{"num_hidden_layers": 14, "hidden_size": 256, "num_attention_heads": 8, "num_key_value_heads": 8, "head_dim": 32, "intermediate_size": 704, "vocab_size": 2048, "hidden_act": "geglu", "norm": "rmsnorm", "norm_place": "pre", "norm_eps": 1e-06, "positions": "rope", "rope_theta": 189000.0, "rope_fraction": 1.0, "qk_norm": true, "attn_scale": 0.177, "bias": "none", "tie_word_embeddings": false, "parallel_block": true, "extras": ["local attention windows", "shifted keys", "gated attention", "value embeddings", "hashed n-gram embeddings", "a smear gate", "an embedding shortcut", "learned residual scales", "capped logits"], "init": "normal", "init_std_qkv": 0.0344, "init_std_o": 0.0, "init_std_up": 0.0344, "init_std_down": 0.0, "optimizer": "muon_variant", "learning_rate": 0.00734, "lr_mult_up": 0.622, "beta1": 0.95, "lr_head": 0.00321, "warmup_steps": 0, "schedule": "wsd", "decay_fraction": 1.0, "decay_shape": "linear", "final_lr_fraction": 0.0, "batch_tokens": 16384, "max_seq_len": 2048, "doc_mask": true, "train_tokens": 263100000, "max_steps": 16059, "dataset": "wikipedia_en"}
Each number is 500 + 50 x the weight over its row's rms, rounded and kept within 0 to 999. Layers, rows and columns count from 0. Numbers have three digits each. The size before them is the row's rms in percent of the matrix's.

# layer 4 MLP up, 704x256, rms 0.0882, rows 569-585, columns 128-255
100:422424528463492472520543548468495534456405537502546621534546470519554578428523521505533515541474553439492480507512583490526443471480482499452431399523540431430474535438538487577520503538520469570443484494447487493639503468420505501529512555467512528476501485503599524497465484463470593499486524508495569617456493532500504598569490527507429537386509460508553482515451608476575420422478
103:498488486557517627502515487423538473495446437492589412505546517488511409541414409487466432412426477511524492447410428525528476520541507617472494517505479464485509515523593473554471508439613520523480530444534537553496447439537485541464450604519553503479470504549521521540492479419449553544525472552519518548438475502490431457495514538489549517538502527624423494478495543536509480434569
103:425429512569516611423549535492516502574440574521521532495427529587463483503516500573501533479446497480495547529550512469440550524492445419493436651469500514597440519524527520431455539499477520561552516423503432583499461500543437493479541574493501532508497472455606516516488453489529511429535582446534432525516526533489417575451494522530508526614485466394515472580542477515546538517561
105:581502442503470496475397464531565490553517546527489527571442458557544531534512601520450468537505493505525473642580468468530493496486398602388445453433488553422489516538554424412540575501472461518505395446555533527442515484501371466422553597513448451500442437570454455468525465419519455495494493475645555555439428510515465516421446423540551505402470517442544529485440506446407485468469
100:469476519470518549517544410517466554495590471591472488519436515436417459406489506414505546483546422469536485428501471448439412442446456494575478460435461494494485540484473546546538463514537538527479485394508444483465520505417519509507496481465546604503448533487466477508486467572466413493452497438538649444602446569446508493468485504531444390482465450564594496530536520572556471602484
105:439512527545415501503512596481560436566569509482508408578425492510513541486556569498418578463530473425553518407577483456469529542479507514466493441564509502488469453542483517524439490517570423633449510550460541586534504518511506485487444440515512455498502517449487462495519515477519487520441637507544496505546524568526553426564528542438391452448505563528575454449545454423514466473481
097:492532494509490488477522538357599452531551462552524493543465479497484574564436518491545534530407477520467535501494461486543573603518508505557524617527419561533494431510534552503578537470507463513394391420522564458541573425563523489534456569487510471614462443530500533458573490447452514485526544558417439552513500477540427448485516529472516469489404555509473516509470476491501492444540
098:467489520499470422492411502542483444542452536462425597419495552498483552501600509465435511524481499550527446539503522601495523480458499456449528389487466436519459476460533452524534425443569445489405510566477378509487532477437462580486417488545506559462535537500471545416539493605592466522476480549433468516424578559550577556567563501452461425542450503458517542525501522486430552557426
103:424479586507576587594425416539507489535449458480482398490499558480442398496403540473545519440491520535563511468511460508494445513452599543554486469464458544511510515530458467470432391408517455493489515508512524454538499526518468509486407564467542563419438529533458505459488409506501406445458544531445475607496540471456583495538554496539431378511443529506537552533536456484470557415426
105:444470473516518507471499502437494447402507508493532504657536539544532518423587523528602466514472526564536366526532468453465475524400528545477565558453486439518511476596526537528485548511549497540491494515490526460529479436443522571575556478452540572538599516485451535520504502443491516493546555555547449419545528499494470515533607538391467470527452470475486441437438554479541539510520
093:460560504509460563498490432483528444522335542490528487486471525562433572497487479536594499478405452446458483563484441550499545481403596454516562454365514548509428512438477589463490486508561559473522449520418495466497445545467449406528496526509394537463484555508565608490539453490509565606499456402427489452569501489487593506491504424516541543514502466467569563499526479408507422443510
102:557512474502498486503454595588508464471581413467532557431503521547401498471510542564532394517549487486514498411552438521481551507398493466509559492528500461470525539647513510555477530551563470548437441455538462477509491438472470399431430546483503496515403393564522475403532385463544522595509425461487531557425424580483508435508477417431557588612517476478520490469456495535578471481536
103:599524489432441526457481501574545531449472420495533433569512541510490488614540496438479558543497405429514487399567489491539508402406548515561504462491478489552557515452527472482389518531568590560424466422584500545571553432519557501494569517535404505542457556562558573464500476435477439584540460453509405518509562498435571513578487518392521482468546522621541552530525438528451572483546
098:531571468530487477481491447457488492517517482574517483473493505421515470441526425479438533505515556512497416387489356596617438460474507455502413537518655493576454442524561462405548519479613416547431499469501483543569567596440472482483520556528587412496531457601561482468498472526459555525523472511565489513502501401449485470462437504509405521485479501620573477492564567456567515517529
110:496510514437486505471541474453523392471535577448491438419474500506518443565530450546529480515501466469483436447507534440519427498457488468445571418495553546564473503548647463457485521464453494523487547478487450566478627531466481525411525435422567580517534533411521518604532494519489412466507552515533590441574502448463507512564463427564487511642461568504451534457438436544442558482495
100:504546399502497476537444527557550457536554512514521529410608476473480369493532546519539503525550477531486570504520480487486536527519444448504512492442384425491550597472525483475450417561492458494574517568533513464541420541551424485464472413462520614441539438578539472472509611422501603508523574545458537542431501473509478459484465435559489504466469463529540498459466426437517521539533
095:560598476624540526464466430583503501430501445466465515437467551497484542472482566550504505404492505553498532505422429500561533538490349483460552544514493441447508517570466523541445450518535414511599515435480535529501546523472431440460439500377518493514565547489534434521499432558567525409594554423445524527500462473455438495454511540586452444461497438555572497421490503500594566551477
# layer 4 MLP down (transposed), 704x256, rms 0.0476, rows 569-585, columns 128-255
098:443518599475530570442519618488505490505536573388558539522468434494562455511520374556505429488589499551492487490399496533439562559483492571376594424520494540508507420487440488484518452543430492545569512416469430534501497467524461462528437608411502486490543527443568538482459416539543519568571487636502593435541551488499453463476401532485528494496470516547524518604489525401544496515547
103:464456489441443577515455604454494525561476486413487514390536506547437497482510473497537433445500496577556497473444519517525458482461487535471496423484583538550492540485510498405515563524574475516463468520529537471514495507582521529508530476668506517456537534468385505542546510551475508576482555460548523472488490489510508481485490520422553493574558512440458496540535579544461496442526
102:502446569529427537461550464474540543519435419474489497475484542517544365464524528465574488465537566445471435453592570476542493519489472516575482501554437464516501452435510447516545477561458411527515513488512493466502517532549526462497496520458489591346429579395512561484498467480520513481440549469546429499473488527454485501476561521447461414488530535476613416490501447460455510454494
105:538462503439496582415465476468613473599523556481515485576508488513434446536417546496508420493531555451565521463450491493490441452476552489536501583504493554601528556501492506506458436514525476551427481507587504506565541505535499475536504570419558546523459424561523605470575448436505441492422536497481563568495530495651489528543480462508390580498486511605464444501521524534538380432476
099:558519516498463586587534507544525575519501485606445544613446513522470519504471504471601523531511531495490417530560448439426461411558444525451485502519604542686438439507432549461515447540477488536575475468481464447429471530472603525446437413403511525540470617462545615534547491498516519443535524509417533568430521473651500526473455534476563423600432520511507531475444525557431391446496
097:581478543517514471444559524501435461509514563515492435558491518601428500539523571527537443532545366560548565444584490526529503528544456528498462525414573550545424542538521435521522550443492488389439528500442518571622445527575473491411556423622464462530496569531523499534441596533501521478495504493540555517538525527511495489500462521584445491570430460474565566521544530461475535471522
099:516509539440440497425470547539513460521541532510422400455559576612510477526531505489495484477557522442491524472448501545527469470505440452462476439468530483485424578495365433480451460497477541518541481607484536485571543451470518461570545453574470566432483467457407502542467483498411399435442611400547421522479476464464561414556444440623525447487505504539512487534390458490489454451467
105:452605495567435483583527585478468420545554484464608438528429487440518487542538505560490414464498473539520485471564414459581527518526464524583527541557528504495536498455485538523376528488494572484527502485496467503446476499577483540459477433480548466669488511553434443370453530528465457573507520384630437459546524582419493545492493506524494460442459523517450559458509442477502553449537
105:485546582552376513533391456458460387618549553549538466462417436648467485582578463518506460481439435443513567488610482522439453513513534461533534550507475438466542517466496447554482532526636560458545492490479517506564473489432487415506477525499446467477477543464480495494581538486562473547482635471566524532473504399450437426500459454651528575481577552517523483524462523475501523464524
100:452427428510581578491496383446479541491482563438594496566485491483399402509545583571421475461390504467557527519512489493433489527522501585519484567499526437445472492522539495502564433536531457459556491508471579454486435517556543560473510558461504433505390494498508494465512557503455531416574440542511455486499435469573547478493515534534536459566535505486496458481521516509439524522512
099:473465481473524509539458494510592363521533421525520449537449556446564531533532421408454465495561430484534448521404555451476475533524535536480546507426456532447503520521547567364435459422571512460539564589514547521479473487499471548488442512512485494462522444460422420443570439356523396488466443497462509477463480585395590427571533428505634559495478550459483403544494446560400495407436
104:495484453562557469500517500473563424438444456452496573580536527502527391408518558466474503477463545557448451489538494552465462519540563537514428483497563578491505424414527560523516543524524558461469471419512438528532508489515450492408553427388548549476516493548519536440494398470459468501472453588465488479500410510487500505526401464560462618464465540455396557463433602553516478545445
101:557486506503498495436425482530479485409468559477515535554399530442562405520457526358510548480600481635504443500490456561547485432505529465525447483455529500480371515512520446463520540534553525488538500582498556484495454577436531499589511530610490573571450426444601495434489500412448444486542443452475372501479472462515556552524519402356490497523493549492474535540415465476509424561535
093:480479454486476528472556500466414519502386429510482478482544454476518497502505491516496458417551533563517532489515564498534507507436600480488492512449484474485570511482472532515454535589631507480445457650508547479536529431483520565527516525452549388526516553547462478582426565467475553555471538522472460487412485600457500565501437449425546546574466445551494448557589533577524573609501
105:462492564491509394488412394445592545514577518441452443551459518486533430462460492513480462491531475404470522492525429488485569556527495461538636470497521516506518520482440576440619485529565444425466500484492495485558560534616443526370465459472522497478479517514447509570488506507495469506391515475452523539502508414451500593486384484497426511537543525468360458519455471478389455506559
100:558476476586519440565537587488396594375448468441541472515568445391436513437478469534459558536539562581552487564564482467493531529406491482423456550488518544452557474534488560485404535513519514399528559544491556541469567524585507520452487531458595499564550466509469476492607572448520525480428544465464423506458553527488478548504424510574568520451418548543576607460491458565545434456558
097:526452537504515401561463572462434601471498516489498507511597472423427597580435492544510395510500548441507488570513578487554525464514515548564518495409430534570485512474464494442530616486541557539407480488459492488544480468503561599523468493532488558551520552474482455550495419517492499429589579530521565469578460444419493481561525528416624521483484577502389453506522505419500444512589
# layer 4 MLP gate, 704x256, rms 0.0848, rows 570-586, columns 128-255
104:568469466501515567510500502451460511458486451500581578522474578535506501403518562434502521427508554447547496504436479552479536412508502510482437499620560484512436463543446505492491519452579512522509514452517515507482503478382533451451493583487588512546402441464472546499575438518443460539479511416526459457400474455439494557540623487414481507541512435530435535478439548579451568453565
101:425461500516487481461416480515508565554554495497515434532443503552491466551525517534536437558553454448459537593442519526500497435501458494546491555482518486444534526562531607377500512541441444572539500535526441436450523523492433507470547498448528542503594500431537453533483384396616537561473488446575489501452475501499486551494545525555532439607484456572413562462415477506468451445520
101:530532521538515536466492476436572579489503562615455524471471468567517437554500506530407429459536466595491590493503502482506517491514420524469565542514525407561618443459527460571521468492482516550530540436471448516470557528578576557449429496478535489419554413513445465506515519506481428488481538565516581503469433535558505515520549462396492468536471502469508526422469523521485622527551
096:578448574551490524525519487668548458524459540548517375375471479479397501440467538473570552545533510501518541513535413481448496526528514561623541530493555472475488474457498469471570555515432416584429564462521487514427469434441522437451500500509514588474538444565459547566575505478393470534463526490500463458429539462456515457554444484512542436478517531550569469502479549456547448427606
100:497493474489464466464597640548485552573445586538497491523460545493527476501505480546495510496489405464503557495490512488538523494473517482533435461472503499501426605489475522544613475412449463464453486525549549520481567482537539527472447479413534511494466486434430505491458593397424545535446472497509474448499453539437428538525503541497462430458609606491497576440553520442459567505474
098:406574503429507535370575540516483509471535502477486411525477412576533465508465507468568480437584449533525509545509455560498470507505593486349484527615403444458540456452491444454577536515559485506482422433491458576444551495458458485486515518443432475440405518532574520483542428464543446497573625449519442587503538536467486494545500543540441469576452581541514493447589437494489488435444
094:534539539548423490493600478536516517518508541485410456527444564432436519499493495494513544553479393487419421482532447445541461431545463472466454601453487449424474501399514425535547491531443520436454423569557498538518495484561527573505587446520533457607491493571559491564548516508435513441495497394530476576497452548418558557457447443448504602470595499446587454486542497529570414437527
100:462388567500485515429486544486491515526469507543497436561473511476570542619563436517476469615521455525450522524481420489424498496504498496496577542457526516443492450468518425516523517441516476450539511598535389557482504489514454522552545564477540535511448531490534568439404580512498579555442543502437518572472536520526432547499588451523566469458472464482503492529383521547564508522513
103:505582540490504486512536499538502512513507550623462515465562432452532541513508462473535572562484471495491488429535557509496560490544445412478467421453552578495556458478486460530482500398466445504479528432483478505542548507522572559512431480535461466509428528556504462540540507468471449563467518407486556576439462517443569384499544479459442489474468498568406500517452467591458491525466
096:521529525537584543446531467469448463516560470466512491450465449505496512487595563474530500458501501518505525494452512524513542592522462556429431536458492514538514554599544500418534425551494422482443500453530446468442383458515503429602587469531529497419451468545518501538561416489452526446559517570503527500603492519444473432528502549496558554555445531350445486452501472487566475482550
101:499541454503463472542523528508523463521516477502500473518564429511351523344532533479454444543424503513474444520535613499502496538525495539515552444475457438524481447492557665443463427458512458415536533594474494509560509463485522546537502481388401495565493489474462419537492416503457482524520465535589484468556508516567473412504551543473443467472561540470469636573422531563473546496515
104:449474518521456473595537523443476567501524510451525546446475552495519525514481492544521422495471471457496449490435489470469542632462457486512459533498486470535431533611523474549535433429416465377500425506385498470474459554543427506516470487551520550458526565508429518602458508386538490434473559489568542524505534477596527521423505542524470529488582456493532487525551537515519418484518
099:558539512529479467455486420506554480547682462549493486422507519537426429472543436484421416524585460509482486530415458528508482499593561398499475497411483537542444480515575515477482458497588442528515515543522590447536599524412475487446461474500583519506492481422489473556537531421443557472493449500550492515485506461455499647510537503450523505450492511488541469509615562445501514545505
108:498462436507424466467544479452496444455489483516542608575551415532587524439444442445506501480389525394502491555533468513537469511525500573514427526555549498484460506475551459543486463559506496537427508462412557515466395490474552546537411537531468493485460397450505566419518555492505596513442531428463535555464441526534535519488512503546483467500540450546540552569526496569479529495482
102:501516512486524488509456502483560483498465553554479500519592467509505374552521533488408475452466367513569467494452479445460418535567452527520502463446377490559517559575507487569464511576545404475536592527455396483565473535452419503518545413405504541494432506543536464458471538405462527476485553465516528521447504465510478465506472477455567389490438446414543552496454427423533582435472
099:516576534483451529466431516517579452422463573477571494535478517452473497566576526463439422494533486549476492378465495545557478462533508449471428512581505514440506510444457527492526477491485528506564451398466480459541529435510439477340557377533440506452516452479544404453508530549449560491463630434451543555472443480499428555439500478506524553492527507529537473428559529409490546492486
101:516502450536452545612489489492552473439470424508485520516556545559476497377522476562525495471495502442605602510429577495555547548517458527535450507526400577565521543551458491573418520484447524441494546556509476516465428473465521445392521494361434514526496481442582552491403529414599562544443512488532584508471456443492448585501464523566461510515557564551582442505437413346492513504494